Part of a small language model's weights: 8.07M parameters.
Each number is 128 + 24 x the weight over the matrix's rms, rounded and kept within 0 to 255. Layers, rows and columns count from 0.

# layer 5 MLP down (transposed), 896x224, rms 0.0924, rows 292-322, columns 0-111
[[101 127  94 110 145 129 124 111 105 165 116 148 134 145  92 143 147 159  81 145 157 167 131 114 146 102 129 139 156  88 118 115 146 147 125 106  79 108 113 152  91 117 135 110 144 139 135 145  88 109 115  97 136 128  99 149 172 181 116 132 117  96 150 124 123 129 106 125 108 141  77  92 137 133 102 118 125 178 101 157 112 119  77 123 169 142 142 173 139 137 172 139 158 191 163 120 143 160 139 143 130 123  83  79 131 156 147 147 127 172 130 146]
 [ 94 177 128 165 169 100 137 145  66 143 119 120 172 158 117 112 139 174 173 136 133 127 120  98 153  95 143 116 143 152 129  89 145  97 138 106 115 158 115 164 158 138 122 121 104 142 113 139 140 128 122 138  92 120 127 146 137 150 123 171 110 121 158 118 137  87 155  94 121 111 129 155 100 142 140 140 138 138 150  92  99 143 124 128 153 134 130 107 116  88 114 125 116 165 131 123  64 151 145  92 146 141 172 165 144 136 113 155 137 129 149 168]
 [171  69 154 108 128 119 152 117 147 160 136 145 143 100  90 154 113 132 107 141 131 148 138 123 102 137 143 135 154 121  88 145 120 132 114 148  97 145 148 111 100 129 133 134 173 142 121 114 112 114 102 144 105 131  99 164 156 162 162 116 143 161 115 120 124 157 115 157 122 101 117  91 121  68 145 150 132 152 109 132 121 126 106 117 160 102 138 147 152 146 127 134 133 137 120 130 123 134 143 104 145  91  82 141 133 144 103 156  93 132 117 119]
 [119 155 135  69  86 127  98 138 116 136 116 188 159 136 181 103 123 127 107  90  92 140 163 116 138 113  87 157 142 174 140 113 132 166 135 127 120 116 129 148 145 163 146 131 148 126 140 110  95 139  90 149 109 153 118 116 145  96 100 120 123 108 118 146 147  97 108 138 127 133 129 137 118 140 106 129 128 133 156 110 169 169 129 136 129 148 175 116 127  79 103 117 118 112 147  90 118 139 121 139  73 113 105 109 105 195 106 149 114 149 139 142]
 [121 153 117 145 108 119 113 146 181 130 139  91 160 107 106 150 127 109 144 144 158 152 113 144 149 116 164 127 139 107 105 141 106 149 155 157 150 143 129 101 146 145 136 125 117 130 140 116 156 150 113 109  89 139 162 158 134 129 120 116 155 132 108 172 131 125 106 152 120 162 171 136 152 142 118  61 148 149 134 145 138  88 142  99 103 171 114 127 120 163  99 213 129 192 125 142 119 144 150 138 141 133 128 143  96  73 109 156 151  67 122 110]
 [127  98 135 153 168  94 100 156 169 120 142  93 124 157 172 108 114 152 138 157 117 130  69 122 117 157 126 150 105 155 134 185 138 169 156 108 152 108 117 162  64 175 164 107 122 105 142 181 166 141 134  91 111 168 131 146 115 137  98 152  94 101 116 103 170 119  96 124 113 126 153 143  99 114 152 100  98 145 130 158 126  81 125 101 133 126 139 138 156 143 175 120 135 153 145 111 120 131 101 104 119 182  78 142  99 120 129 142 121 142 126 142]
 [126  68 137 143  97 106 129 150 140 129 137 131 142 101 128 123 138 131 150 164 117 118 142 145 140 115 147  90 138 154 146 105 124 129 146  60 152 155 118 163 128  93 126 109 120 134 135  72 154 169 111 151 109 150 122 134  88 107 173 128 101 126 122  78 159 123 103  72 106 150  98 154 103 138 125 137 133 154 109 110 104 125 129 134 125 134 107 133 138  91 101 121 127  93 117 127 126  80 119 120 151 137  91 147  86 115 113 136 153  90 119 164]
 [154 116 142 117 161 125 117 149 152 120 119 139 124 167 104  94 114 115 103 107 149 144 160 106  99 149 133 163 117  88 140  98 131 156  73 169  85 145 116 154 112 119 133  93  76 123 171 138 106 165 104 109 126 135 139 119 100 131 113 158 165  94 136 119 140 130 151  88 101 159 109 122 133 126 143 113 131 119 110 117 103 151  93 126 153 148 144 117 125 117  77 126 110  83 136 103 149 101 112 139 144 126 187 156 121 130  55 147 133 165 109 149]
 [135  89 113 176 130 107 170 132 114 151 144 144 116 142 139 111 148  85 138  97 119 114 153 156 164 132 137 135 116 120 147 134 133 124 129 109  78 145 103 135 151 163 148 142 166 164 126 129 121 146 102 134 147  97 128  88 131 137 149  80 157 128 137 164 122 130 174 124 113 150 127 129 147 179  83 104 129 158 166  75 124 140 113 146 150 113 122 121  96 160 111 153 118 153 140 117 131 137 163 132 144 157 124 175 180 128 185 103 148 136 146 116]
 [ 86 154 127 106 181 148 133 132 123 129  77 108 149 127 128 137 146 147 108 140 140 103 112 138  99 143  91 118 144 115 133 158 122  94 128 149 113 119 142 131 155 102 119  93  85  99 149 142 144 127 124 107 146 107 153 135 154  74 125 154 133  75 138 125 132 135 129 118 155 113 117 122 152 136 137 106 136  94 171 111 108 113 130 112 117  98  95  76  94 122 129 160 102 136 108 154 163 128 124 139 125  92 154 116  99 125 133 121 143  98 124 135]
 [118 150 123 127 137 142 171 135 115  88 131 149 153  96 115 127 130  93 107 171 109 154 120 148 147  78 109 102 139 173 108 135 154 160 148 118 142  89 139 168 137 137 162 117 163 119 131 131 112 151 111 139 114  98 123  99 163 141 108 146 104 123 135  96 129  92  85  91 171 144 121 156 161 103 136 169 166 117 126 105 121 104 104 100  86 153 125 119 126 144 139 107 148 147 160 135 128 144 133  94 106 133 125 123 161 118 157  96 104 131 128  85]
 [125 124 147 129 154 145 152 100  99 154 135 110 149 123 118 137 140 136 141 130 101 104 161 139 145 104 104 124 145 114 140 146 104 104 139  63 129 119 135 103 153 163 115 142 150 128 137  95 130 126 122 133 127 161 132 116 149 100 140 113 105 133 120 153 135 125  94  85 141 135 102 132 149  87 112  82 125  85 173 107 113 141 134 101 107 133 103 137 118 142  92 107 137 149  94 152 129 136 131 159 150 135  89 137 137 103 117 146 127 149 148 160]
 [147 162 108 121 129 130 138 144 145 112 142 143 104 135 107 144  92 105 106 143 100 138 140 141 146 133 176 150 127 171 148 118 118 108 138  86 130 178 106 126 120 150 146 155 138 118 108 128 131 121  88 142 144 142 127 150 125 131 152  82 123 147 125 127  69 159 143 125 132 168  96  95 169 128 141 109 136 174 103 111 110 118 123 120 129 127 104 153  89 119 149 154 120 146  87 105 139 151 100 109 117  94 121 115 122 135 151 126 133 102 130 181]
 [132 155 159 124 136 115  73 127 125 127 116 108 144 117 146 128 161 132 133 147 131 124  96 189 131 101 135 160 120 143 131 160 117 127 143 143 114 130 112 143 130 139 159 149 116 123 112 107 111 120 120 133  73 114 127 148 135 133 139 127 114 147 120 105 102 124 102 148 144  89  77 146 111 137 137 131 104 115 124 116 156 111 171 164  77 130 125 181 114 118 142 111  92 135  72 155 157 112 146 115 148 123 124 109 166 119 131  97 123 144 121 102]
 [139 170  90  98 115  94 186 164 124 125 118 119 117 169  91 178 163  98  90 129 137 138  88 171 111 145 165 130 124 128 139  58 126 121 120 144 127 155 128 111 138 144  94 112 116 111 115 121  96 168 107 140 119 160 101 131 140 166 173 123 134 144 108 104 125 160 150 135 179 179 154 116 127 117 103 149 145 116 102 152 110 141 122 123 152 106 106  92 159  99 118 161 154 147 135  96 113 169 160 126 143 170 168 141 134 150 123 153 132 119 139 120]
 [114  96 114 159 172 129 145 105 137 156 147 120 123 145 108 105 137 108 127 165 126 154 120 118 152 142 147 157 121 131 128  99 153 111 127  97 105 106 130 105 122  98 128 134  84 119 168 127 124 145 139 136 120 149 128 138 106  97 101 121 158 137 107 130 139 158 107 109 114 116 132  78 120 129 116 136 122  92 150 108 124 158 113 150 162 122 134 143 133 155  97 140 154 118 105 115  84 135 108 107 113 104  94 128  95  78 130 148 148  90 151 131]
 [141 114 116 103 161 100 129 109  99 124 131 117 135 138 113 172 146  92 133  85  82 128  97 104 113 105 177 142 152 123 142 126 145 139 108 137 128 113 130 157  61 137 192 132 153 119 123 152 105 116 146 119 142 144  91 124 129 126 146 134 140 127 151 143 178 131 158  94 102 126 103 146  75 118 152 111 170 130 103 126 132 118 112 164  97 138 164 144  89  99 122  81 102 132 145 148 138 138 127 112 109 105 133 164 149 124 116 138 127 146 141 127]
 [182 133 114  99 128 145 131 165 123 126 149 141 123 120 117 144 121 106 142 118 106 114 153 110 106 119 179 113 137 139 110 113 110 148 150 159 134 135 148 177 199 169 151 175 146 108 142 137 120  99  93 107 152 140 160 173 129 116 121 150 160 109 122  75 126 175 145 115 141 122 138 129 147 127  99 108 140 108  92 111 123  98 158  94 144 114 138 146 173  72 132 124 145 147  96 108 127 144 160 130 135 127 105 125 134 144 150 133 124 146  98 126]
 [107 130 128 154 158 151 137 139 119 137 100 112  99 135 141 113 159 148 142 121 100 111 140 128 104 178  99 131  94 139 113  86 139 103 143 129  67 163  87  74 135 161 114 144 143  95 101 133 123 146 154 117  89  92 161 152 100 122  85 105 105 128 144 131 177 142  96 134 141 146  67 115 105 150 142  92 129 128 144 113 139 141 136 136 161 127 102 123 118 114 141 119 115  87 119 126 118 114 104 118 123 161 101 139  88  96 131 144 117 129 139 148]
 [133 119 130 114 183 131  84 153 128 166 146 125 143 115 134 127 137  86 112 149 145 119 138 148  99  97 149 124 143 132  99 117 147 131  82 135 139 131 142 181 161 134 152 127 121 128 132 141 119 124 116 125 121 124 135 170 111 163 108 144 142  93  90 106 166 168 112 153  92 165 137 139 129 155 116 126 168 125 148 139 168 110 135 105 123 109 153 141 120 113 122 129 128 124 153  99 155 130 111 102 146 128 107 152 149 135 116 108 164 122  83 146]
 [147 112 117 138 123 116 117 153 106 157 142 120 149 148  86 133 103 152 155 105 145 138 120 117  97 147 125 120 142 122 138 133 104 133 171 140 122 108 161 132 130  99 120 119 119 111 109 133 147 129 135 113 103 120 114 111 152 149 137 122 125 148 180 142 124 107 134 115 123 144 120 138  75 117  95 127 104 130 175 135 115 161 117 115 140 121 155 138 113 137 145 195  93 112 148 173 143 166 144 136 102 148  89 100 166 110 136 148 109 151 105 151]
 [154 133 100 143 103 103 145 126 173 127 111 121 105 140 163 175 110 128 108 159 145 111 126 125 132 171  59 122 133 124 101 134 100 145 105  72 111 144 160 107 133 128 108 163 129  72 120 157 114 233 164 134 135 141 117 131 121 100 111  79 116 169 134 150 135 148 111 118 152 131  94  92 127 124 127 126 136 135 163 151  93  93 126 141 117  88 183 128 103 160 131 140 127 165 139 122 155 127 109 119 149 156 107 174 148  83 113 132 135 129 103 114]
 [125  61 116 114 121  90 109 126 139 101 106 141 135 111 125 154  95 119 123 134 128 132 113 139 154 170 105 121 103 182 100 161 116 109 150  93  95 142 140 119  95 118 136 124 131 102 126  88 158 117 115 162 151 106 104 127  93 130 154 135 164 130 130 124 103 159  91 161 118 130 100 149 142  99 140  96 179 140 130 115 144 106 129 158 152 160 127 157 132 137 143 139  90 149 128 135 115 124  90  94 150 138  60 104 146 105 170 111  60 126  98 147]
 [ 66  97 133 139  99 110 149 139 114 121 124 135 149 142 144 136 160 127 128 144 128 128 145  95 105 170 118 172 111 152 143 100 103 181 166 110 118  96 126 113 140 165 126 127 147 114 102 131 135 154  85 141 135 143 138 149 106 118  84 165 165 114 143 148 167 125 111 116 135 117 159  72 132 130 169 129 162 127 131 115  90 115 131 145  96 131  88 114 141 111 122 134 141 161  95 102  97 114  97 107 150 123 107 113 108 157 111 100 136 142 133 117]
 [118 156 144 177 138 117 138 140 127 123 127 130  93 136 147 144 146 178 173  89 131 141 139  85  95 139 113  89 124 114 165 132  94 129 131 121 142  87 173 120 125 149 140 127 118 158 159  73 114 137 114  88 126  99 122 107 141 108 153 132 189 164 184 138 119 102 164 124 128 146 158 155 117 103 161 135 116 155 149 119  78 122 103 119 144 103 130  98 145 148  96 136 152 119  90 122 123 142 147 155 145 148 127 139 152 125 146 108  83 139  86 129]
 [152 124 123 174  91 103 134 133 147 130 145 154 151 155 142 141 105 190 176 130 148 128  85 169 170 151 142  82 111 146 126 119 150 167  93 116 139  96 124 112 121  94 107 109 143 153 148 115 173 163 139 140 137  81 161  86 100 110  90 135 127 100 135 202 126 122 103 112  83 120 106 125 111 119 134 144  67 168 134  88 128 104 117 143  94 142  96 156  98 110 137 104 129 139 116 129  93 122 116 140 105 109 113 112 142 161 168 136 112 128 160 184]
 [187 124 140 113  98 143 104 121 102 128 109 154 123  96 141  87 126 147 122 138 109 135 139  92 155 145 110 162 131 109  93 119 124 161 150  87 107 115  75 115 109 132 153 156 144 171 132 158 147  75 126 159 109 187 123 147  94 139 181 148 139  97 135 150 138 119 107 144 118 114 122 148 108 124 151  98 117 117 132 123 145 149 162 131  86 164 166 135 143 178 120 117 160 161 134 140  82 141 105 117 130  84 146  69 114 147 134 122 150 130 120  87]
 [104 160 117 109 124 113 149 107 126 154 146 144 163 108 127 146  97 117 158 143 151 123 142 100 115 145 153 152 149 118 136 157 110 139 143 129 149  88 168 154 124 164 116 121 156 129 164 148 139 174  98 120 103 134 116 143 155 156  99 137 110 115  98 124 165 102 144  91 142 107 134 137 179  97 114 116 135 100 118 120 143 105 124 153 125 128 121 137 113 148 114 161 141 115 131 118 138 137 125 117 148 115  85 104 167 135 108 134 157 125 101 107]
 [111 140 138 119 148 153 104 130 169 139 151 114 122 131 150 162 126 118 121 134 112 105 132 100 134 141 162 137 134 145 120 129 145 143 129 114 122 150 140  74 107 117 149 127 127  86 142 150  97 139 113 179 136 126 117 146 126 114 155  91  91  77 110  87 131 168 118 118 137 123 153 174 114 104 101 149 119 105 135 114 151 105 106 150 144 126 125 143 143 116 139 179  79 114 152 104 110 146 143 120 156 161 147 150 133 106 144  93 142 100 127 141]
 [103 162 102 116 157 160 141 135 128 100 145 162 114 123  92 119 134 145 118 130  81 151  98 128  86 147 161 186 130 119 148 145 130 156 144 133 153 139 126 135  79 123 112 108 119  79 137 152 144  96 135 145 154 137 135 124 116 144 123 147 156 145 130 127 168 125 166 101 109 112 146  99 115 142 122 148 114 147 123  88 143 134 154 120 115 153 132 104 179 147 122 114 112 143 147  68 140 169 117 141 127  92 101 124 130 139 108  82  71 145  76  98]
 [172 109 154 145 128 141 124 103  91  83 137 135 100 121 123 119 163 105  96 139 148 137 115 119 148 167 142 163 169 104 136 213 122 164 133  93 120 113 105 133 125 112 140 110 117 107 185  96 102 111 140 113 162 156 150 129 139 118 145 108 171 125 149 150 162 124 136 104 124 160  95 141 145 101 203 105 165 114 153  88 134 154 165 120 118 112 115 167 134 114 136 152 178 161 138 119 157 144  90 136 138 134 133 155 158 137 116  98 132 141 133  97]]
# layer 5 MLP up, 896x224, rms 0.103, rows 293-323, columns 0-111
[[ 92 141 137 112 135 117 105 129 101 168  99 129 135 119 157 122  98 156 164 101 124 141 101  85 131 163 121 130 118  73 120 156 122  91 106 113 109 135  71  85 144 193 139  98 140  98 101  98 123 136 154 120  88  82 121 143 160 145 113 160 137 119 158 141 147 155 155 143 134 138 140 115 140 164 103  96  93 159 109 154 105 110 156 111 134 131 169 124 105 146 113 121 144 141 161 122  98 118 149 125 147 166 154 131 119 158 133 127 120 147 118 145]
 [136 120 137 179 137 137 101 103 155 138 125 124 133 179 129 132 103  90 118 150 132 110 137 119 143 155 125 127 150 127  94 115  87 114 121 111 119 115 159 153 142 122 147 150 164 107 170 136 119  96 141 109 138 138 112 179 100 115 157 122 141 165 101 136 128 161 124 132 114 126 142 146 149  99 169 139 130 144 177 172 165 135 110 108 119 126 124 146 141 153 142  98 101 160 135 150 132 155 141 121 128 106 135 145 112  74 129 117 140 100 124 122]
 [ 86  87 148 148  74 116 122 123 106 139 104  79  73 150  99 141 155 106 104 142 161 161  96  72 148 132 123  74 141  97 130 150 173 124 111 119 145 158 102 125 131 118 112 143 116 137 155 100 119 136 145 128 143 109  93 130 115 148 102 139 151 125 120 134 128 133 115 124 129 130 133 102 104 144 153 107 140 116 123 142 147 176 153  62 146 114 137 147 174 168 128  97  89 135 150 184 149 137 111 107  62  89 154 157 123 146 144 150 121 138 137 125]
 [139  85 100 100  71 125 109 131 132 113 121 169 158 123  75 102 135 130 107 164 127 140  51 143 108 157 161 104 111  79 107 111 126 139  85 163  82 109  93 117 148 125 113 120 137 155 121 120 117 122 123 104 134 125  98 176  79 117  92 176 111 108 157 115  78 119 139 165 118 120 178 142 125 145 166 174 114 141 153 119 178 113 156 104 104 131 135 103 107 164 119 101 101  96 147 127 152 131 115 134 158 156 120 118 136 114 162 112 123 148 132 138]
 [122 151 119 107 167 131 150 142 131 141 101 151 145 194 142 161  69 136 152 106 126 145 137 122 132 111 188 151 138 125 167 135  97 142  91 126 130 144 104 124 159 104 177 118 153 130 140 144 126 114  88 127 125 146 103 120 124 155 127 135 109 161 119 108 147  91 125 114 136 135 119  98 132 150 114 138 121 150 142 128 134 162 176 117 159 172 161 113 136 105 163 102 145 173 131 141 166 165 138 110 130 100 169 140 149  86 114  71 108 129  74 104]
 [145 119 111 157 126 141 104 173  97 110 105 137 134 109 149 124 131 100 144 144 107 164  73 122 131 114 126 157 147 137 108 162 142 152  91 100 125 138 125 111 176 102 142 141 139 150 163 133 130 117 145 129 161 135 134 104 137 134 173 118  84 142 145 137 127 112 118 155 144 130 165 144 155 111 146  94 111 117 128 117 213  82 113 169 123 107 147  97 127 164 110 126 148 152  93  77 124 187 148 165  99 134 122 106 138 148 104 144 130 104 173 160]
 [101 115 156 109 140 114 148 148  86 129 158 120  96 139 111 108 122 146 129  85 124 169 110 149 139 142 126 139 111  84  97 130  84 166  84 122 125  95 124 137 128 125  99 133 119 135 174 116 129 121 123 139 131 111 104  95 158 162 141 131  95 105 105 160 151 115 150 105 120 116 141 136  81 148  88  91 122 122 124 100 134 170 153 139 192 104 121  88 127 131 134 152 132 162 134 135 138 143 158 153 119 148 139 107 141 125 127  80 107 127 161 105]
 [ 65 122 115 105 187 124 128 193 129 156 129 118 104 120  80 106 113 107 153 173 122 123 159 122 109 164 118 103 140 124 161 110 166 122 138  89 113 182  84 128 128 169 103 144 130 122 110  89 149 106 119 119 109  84 112 127  98 169 128 147 141 153 134 155 111 132 129 160 120  94 153  65 135 162 118 103 154 160 137 146 118 113 107 108 155 120 148 141 146 132 136 135 109 173  98 157 133 116 132  96 175 167 108 100 119 111 159  92 112 125 119 148]
 [118 136 132 144 114 107  94 107 115 110 157 147 126 111 128 137 127 168 148 127 140 104 131 112 119 131 120 113 141 140  89 112 125 138 127 140  73 140 132 104 129 129 117 131 149 137 101 109 160 130 128 121 123  90 138  99 116 180 126 145 135  94  73 108 134  64 111 180 153 103 147 125 137 110 123 138  90 145 100 150 114 169 139 118 132 135 138 117 109 147 149  95  99 100 122 149  99 123  98 132 119 197 107 118 152 141 113 120 169 159 103  86]
 [116 120 109 151 168 144 134 106 110 128 181 127 119  98 101 120 128 131 157 143 147  97 134 103 109 104 142 112 110 162 106 125 101 104 114 132 141  93  95 124 191  88 126 139 134 106 105  73 131 142 148 134 143  84 135  97 127 126 122 140 134 148 148  84 119 141 136  83 138 155 119 145 156 139 180 141 121 111 101 122 109 140 210 152 135 105 143 103 103 167 159 125 126  88 156 153 147 159  81 130 132 149 165 127  89 114 155 104 112  95 116 104]
 [122  68 158 111 103  71 153 133 117 136 136  83 153 129  91 149 139 152 120 173 145 193 175 127  93 109 106  96 164 139  96 132 126  82  99 145 107  97  90  89  99 178 111 113 141 182 141 149 137 108 106 169 152 152 109 144 110 132  63 118 152 166 173 145 147 129 100 117 158 117  96 122 107 119 118 125 113 128 161 123  83 132 133 155 101 107 112 116  89 126 125 156 108 169 145 161 170 117 107  79 148 141 150  81 158 126 140  98  92 124 174 185]
 [128 166 141 135  79 143 102 129 120  85 149 144  93 132 122 161  84 127 123 143 155 189  83 146  84 150 106 103  91 107 112 129 103 164 107 135  97 135 137 133 118 119 134 111 122 159 164 151 130 153 178 139 129  98 143 114 103 123 146 124 125  93 155 137 114  90 143 156 125  97 100 100 111 122  85 130 133 123 108 130 106 121 127 148 162 134 135 117  87 107 158 164 136 124 151 152 131 134 121  83 147 138 102 125 113 121 135 137 121 115  94 141]
 [139 146 159 140  66 120 117 153 115 117 174 166 141 136 172 131 104  90 145 163 150 163 121 134 128 132 130 120 175 120 108 123 111 152 141 101 157 157  73 114 158 167 132 151 113 189 104  88 109 130 102 144 111 108 103 156 122 149 103 133 134 154 101 146 117 105 144 136 141 154 121 105 101 115 123 128 134 134 155 102 106 136 139 155 134 103 107 130 150 134 122 115  74 148 159 122 144 177 111 112 158 170 190 144 124 136 158 116 164 150 145 132]
 [117 112 138 132  65 128 120  98 134  91 114 136  97 109 130 113 130 137 104 149 157 145 105 112 157  88 150  86 120  98 140 139  98 103 187 129 122 135 151 116  91 101 176 105 142 132  88 112 160 134 129 125 162 118 117 106 109 100 158 157 120 162 116 117 149 149 104 125 151  95 146  90 135 131 111  90 151 137  77 151 173 123 137 119 125 129 117 171 130 136  91 128 141 117 149 124 187 119 134 119  89 146  94 131 120 157 119  81 131 110 147 160]
 [134 130 121  98 113 108 157 113 104 100 130 135 163 117 125 120 162 122 140 124 108 147 102 133 110 127 141 146 133  84 142 166  91 154 145 141 104 128 142 125 155 106 129 141 153 132 136  96 140 105 104 160 139 125 144 124 113  86  92 115 112 125 127 132 137 148 143 133 148 135 145 140 119 117 162 149 114 151 162 117 167 181 128 104 133 139 177 118 133 126 138 121 154 129 127 140 127 179 100  80 146 104 120  91 136 120 119 110 156 116 142  68]
 [113 154 124 141 112 116 107 154 115  88 150  94 156  95 153 149 117 188 108 105 125 133 131 137 131 117 138 104 178 101 105 158 106 138 134 172 145 147  92 162 158 147 123 128 132 175 131 123 124 124 110 155 106  81 129 144 180 136  92 133 130 101 118 166  89 143 154 155 165 101 133 114 157 144 109 157  89 178 131 122 126 125 110 135 155 114 143  89 105 130 164 114 154 170  97  95 148 145 121 116 155 164 154 139 186 133 155 109 131 100 132 120]
 [171 144 141 129 113 116 127 137 147 109 133  86 108 133 147 137 163 114 135 124 169 124 169 109 141 122 142 113 144 149 109 106 127 144 140 135 114 127 150 165 164 144 157 157 116 184 146 148  96 110 103 112 127 107  94 142  92 124  77 157 182 154 105 146 136 173 162 129  98 109 137 126  86 139 136 113  68 138 149 158 119 111 135 102 133 112 123 145 145 109 171  82  84 106 144 169 101 144 148  87 177 127 153 104 142 146 138 114 145 114  98 105]
 [127 133 156 167 146 116 100 125 128 133 109 110  91 142 135 113 136  87 134 101 107 191 150 123  87 120 114 126 122  84 160 104  99 147 149 113 137 182 151 138 112 116 169 113 139 143 121 148 126 103 129 194 156 126 115 152 132  85 119 140 154 129 159 126 108  99 114 113 141 157 117 120  80 176 121 108 113 118 129 125 172  86 134 145 184 134 123  98 115 106 129 102 122 108 123  87 128 146 155 141 130 101 147 131 130 140  99 112 131  80 146 112]
 [145 180 139 123 141 187 134 122 131 102 101 155 109 136  99 131 134 135 162 162 113 103 120 153  99 121 153 146 103 122 147 101 152 136 131 141 141 141 118  74 130 111 119 139 147 103 122 145 120 122 130 128 134  96 121 109  92 146 138 127  83 136 110 127 132 160 172 138 139 134  81 132 119  98 108 148 117 150 145 123 121 140  97 104 155 104 153 131  97 129 132 131 102 125 151 143 122 131 109 135 118  90 135 157 118 115 126 121  90 142 147 147]
 [100 141 105 134 151 118  72 131 103 141 112 113 127 126 135 137 136 120 131  92 134 126 130  97 137 157 153 141 124 136 144 162 103 142 139 125 121 101 146 104 127 110 100 150 121  93 168 136 114 122 179 114  99 146 133 105 155 136 155 143 129 161 157 154 168 106 132 125 151 109  93 135  85 147 148  97 148 140 130 140 108  82 112  94 126 115 162 133 131 126 101 142 113 136 145 123 106 136 156 130 155 176 150 137 134  83 132 127 161 116  64 110]
 [ 80 142 151 141 155 159  94 128  98 124 147 136 153 164 135 133 117 167 145 143 137 157 140 125 136 138  87 123 107 116 121  98  87 105 111  79 132 130 135 161 162 119 134 148 184 106 164 124 131  94 123 134 116 132 128 112 187 143  80 153 162 169 100  86 165 109 125 151 127  91 118 145  95 114 133 131 110 147 148 142 176 102 126 150 158 135 113  93 152 133 115 122 177 117 137 115 108 123 162 116 128 173 114 147 112 136 144 144 118 101 101  91]
 [115 102 147 135 116 160 124 112 125 134 110 123 131 145 116 135  81 123 102 142 137 127 136 154 125 169 180 116 129  99 156 117 140 130 144 119 154 145 103 137 101 136 135 108 109 128  93 155 119  88 125 115 146  99 111 181  87 129 126 100 145 125 103 158 103  93 144 154 168 120 137 166 108 114 113 145 119 146  98 151 129 172 126 128  95 171 132 152 137 141 173 128 110 112 114 128  91 131 162 143 153 106 141 130  99 146 127 145 102 161 139 125]
 [166  90 142 146 140 106 116 124 146 165 129 120 135 125 124 131 177 124 152 129 144 138 161  86  78  88 116 121 123  90 138 129 122  73 149  83 164 138 108 101 128 125 140 155 153 121 143 145 122 114 122  98 110  98 132 169 134 113 146 130 107 127 128 121  94 117 170 140 118  85 132 102 158 158 123 161 123 145 159 127 117 176 139 126  99 160 141  85 110  70 175 149 166 125  86 153 151 129 129 145 140  85 121 135 170 114 128  85 139  86 119 118]
 [133 124 134 127 115 141 130 156 108  82 129 102 120 114 124 186  85 113 102 117 138 107 136  85  97 161 103  88 164 126 165  91  82 122 147  69 130  84 154 158 106 115 132 103 190 107 122  76 136  87 118 158 105  84 118 106 159 176 140 139 139 153 131 121 159 142 114 142 132 174 109 142 107 122 143 144 106 138 170 128 122 128 103 158 138  95 123 100 102 122 107 116 124 141 155 121 121 144 162 182 180 183 162 117 153 166 144 124 121  94  91 132]
 [146  97 119 154 121 140 124 193 103 190 100 146 143 163 138 142 155 136 130 111 155 135  91 151 137 141 138 131 180 126 179 132 129 121  99 110 111 169 152  70 148 106 107 115 125 133 136  75 135 165  84 122 138 168 132 154 122 134 117 110  85 137 131 102 107 120 143  86  96 129 102 135 141 101 155 116 112 174 129 134 126 126 108  97 153 161  69 124 105 153 121 120 133 159 158 142 136 151 128 129  96 135 147 110 131 107 152 115 130 149 135 106]
 [ 55 111 100 140 123  92 132 141 106 140 162 120 127 195 120  63  99 105 135 154 154 152 109 116 107 140 155  99 112  95 132 158  76  89  73  78 123 165 135 125 174 125 150 153 154  71 109 127  84 152  96 110 141 120 124 111 149 102 131 177  61 139  87 142 130 106 107 132 116 108 134 135 110 151  85 163 122 109 150 164 152 122  88 148 136 138 103 118 101 129 124 119 122 140 129 147  91 110 160 111 120 134 138 159 127 108 139 151 108 137 160 101]
 [ 73 169 130 143 120 101 124 165 174 143 140 104 128 140 172 126 111 135 168 188 126 118 113 118 133 116 120 130 127  89 139 121 100 134 140 114 151  99 148 145 124 156 104 135 136 114 113 145 126 150 158 147 130 115 101 124 154 161 113 143 150 107 130 119 148 137 153  84 149 134 152 109 129 137 110 115 130 156 134 125 134 123 121 121 131 106 130 117 119 127 141 136 118 134 133 122 162 144 107 164 136 109 122  74 121 105 158 117 132  78 101 153]
 [118 108 142 147 174 164 153 148 110 127 107 111 135 149  89 142 151 100 171 138 121 130 144 118 113 130 144 122 163 151 119 140 119 136  98 120 109 113 130 167 138 114 118 156 124 127  92 134  81 105 126 149 160 115  75 128 113 135 123  93 127 158  78 105 166 140 141 146 133 124 113 125 103 140 174 152  98 121 125 162 152 165 103  96 113 135 159 140  78  92 172 112 124 156 113 146 105 116 136 126 151 125 151 124 123  90  93 134 107 110 127 102]
 [144 103 125 135 117 159 114 153 150 106 148 105 142  93 141 160 162 138  80 126 196 148 124 124 126 190 109 137 108 155  87 130 145 159 128 144 121 166 146 144 143 147 118 174  89 133 112 122 153 104 144 154 112 128 167  96 119 104  99 154 150  95 173 150 107  85 128 153 128 148 142 123 103 109 136 124 127 140 135 152 133 152 154 132 153 139 107 123 145 108 161 101 117 110 143 186 104 127 169 108 101 142 140 105 123 129 172 131 136 178 121 139]
 [126  64  93 150 126 120 133 140 118 114 106  89 123 132  77 142 109 105 120  88 134 157 141 107 110 165  85 108 148 130 135 152 165  74  89 100 149 129 105 139 144 129 146 141 116 147 100 127 132 119 145 137 122 100 104 125 131 123 105 169 132 110 158 109 121 117 148 153  99 196 102 149 135 130  91 145 161 127 111 133 144  88 163 100 114 113 105 159  72 131 147 105 101 164 169 166 152 163 140 126  78 106 104  92 130  76 123 128 128  84 111 115]
 [ 95 115  91 104 173 113 109 118 115 118 173  90 119  94 139 102 117 148  92 116 183 144 127 130 143 146 142  96  95 141 129 133 140 125 169  96 129 138 164 137 137 169 126 162 165 155  68 127 107 113  89 172 125 119 160 169  99 146 132 157 135 176 120 137 138 119 155 144 139 153 143 152  99 106 104 101  84 139 172 121 149 126 142 130 111  98 136 135 142 120 173 146 162 136 113 144 114 149 132 107 141 122 166 123 138 134 152 140 115  73 112 175]]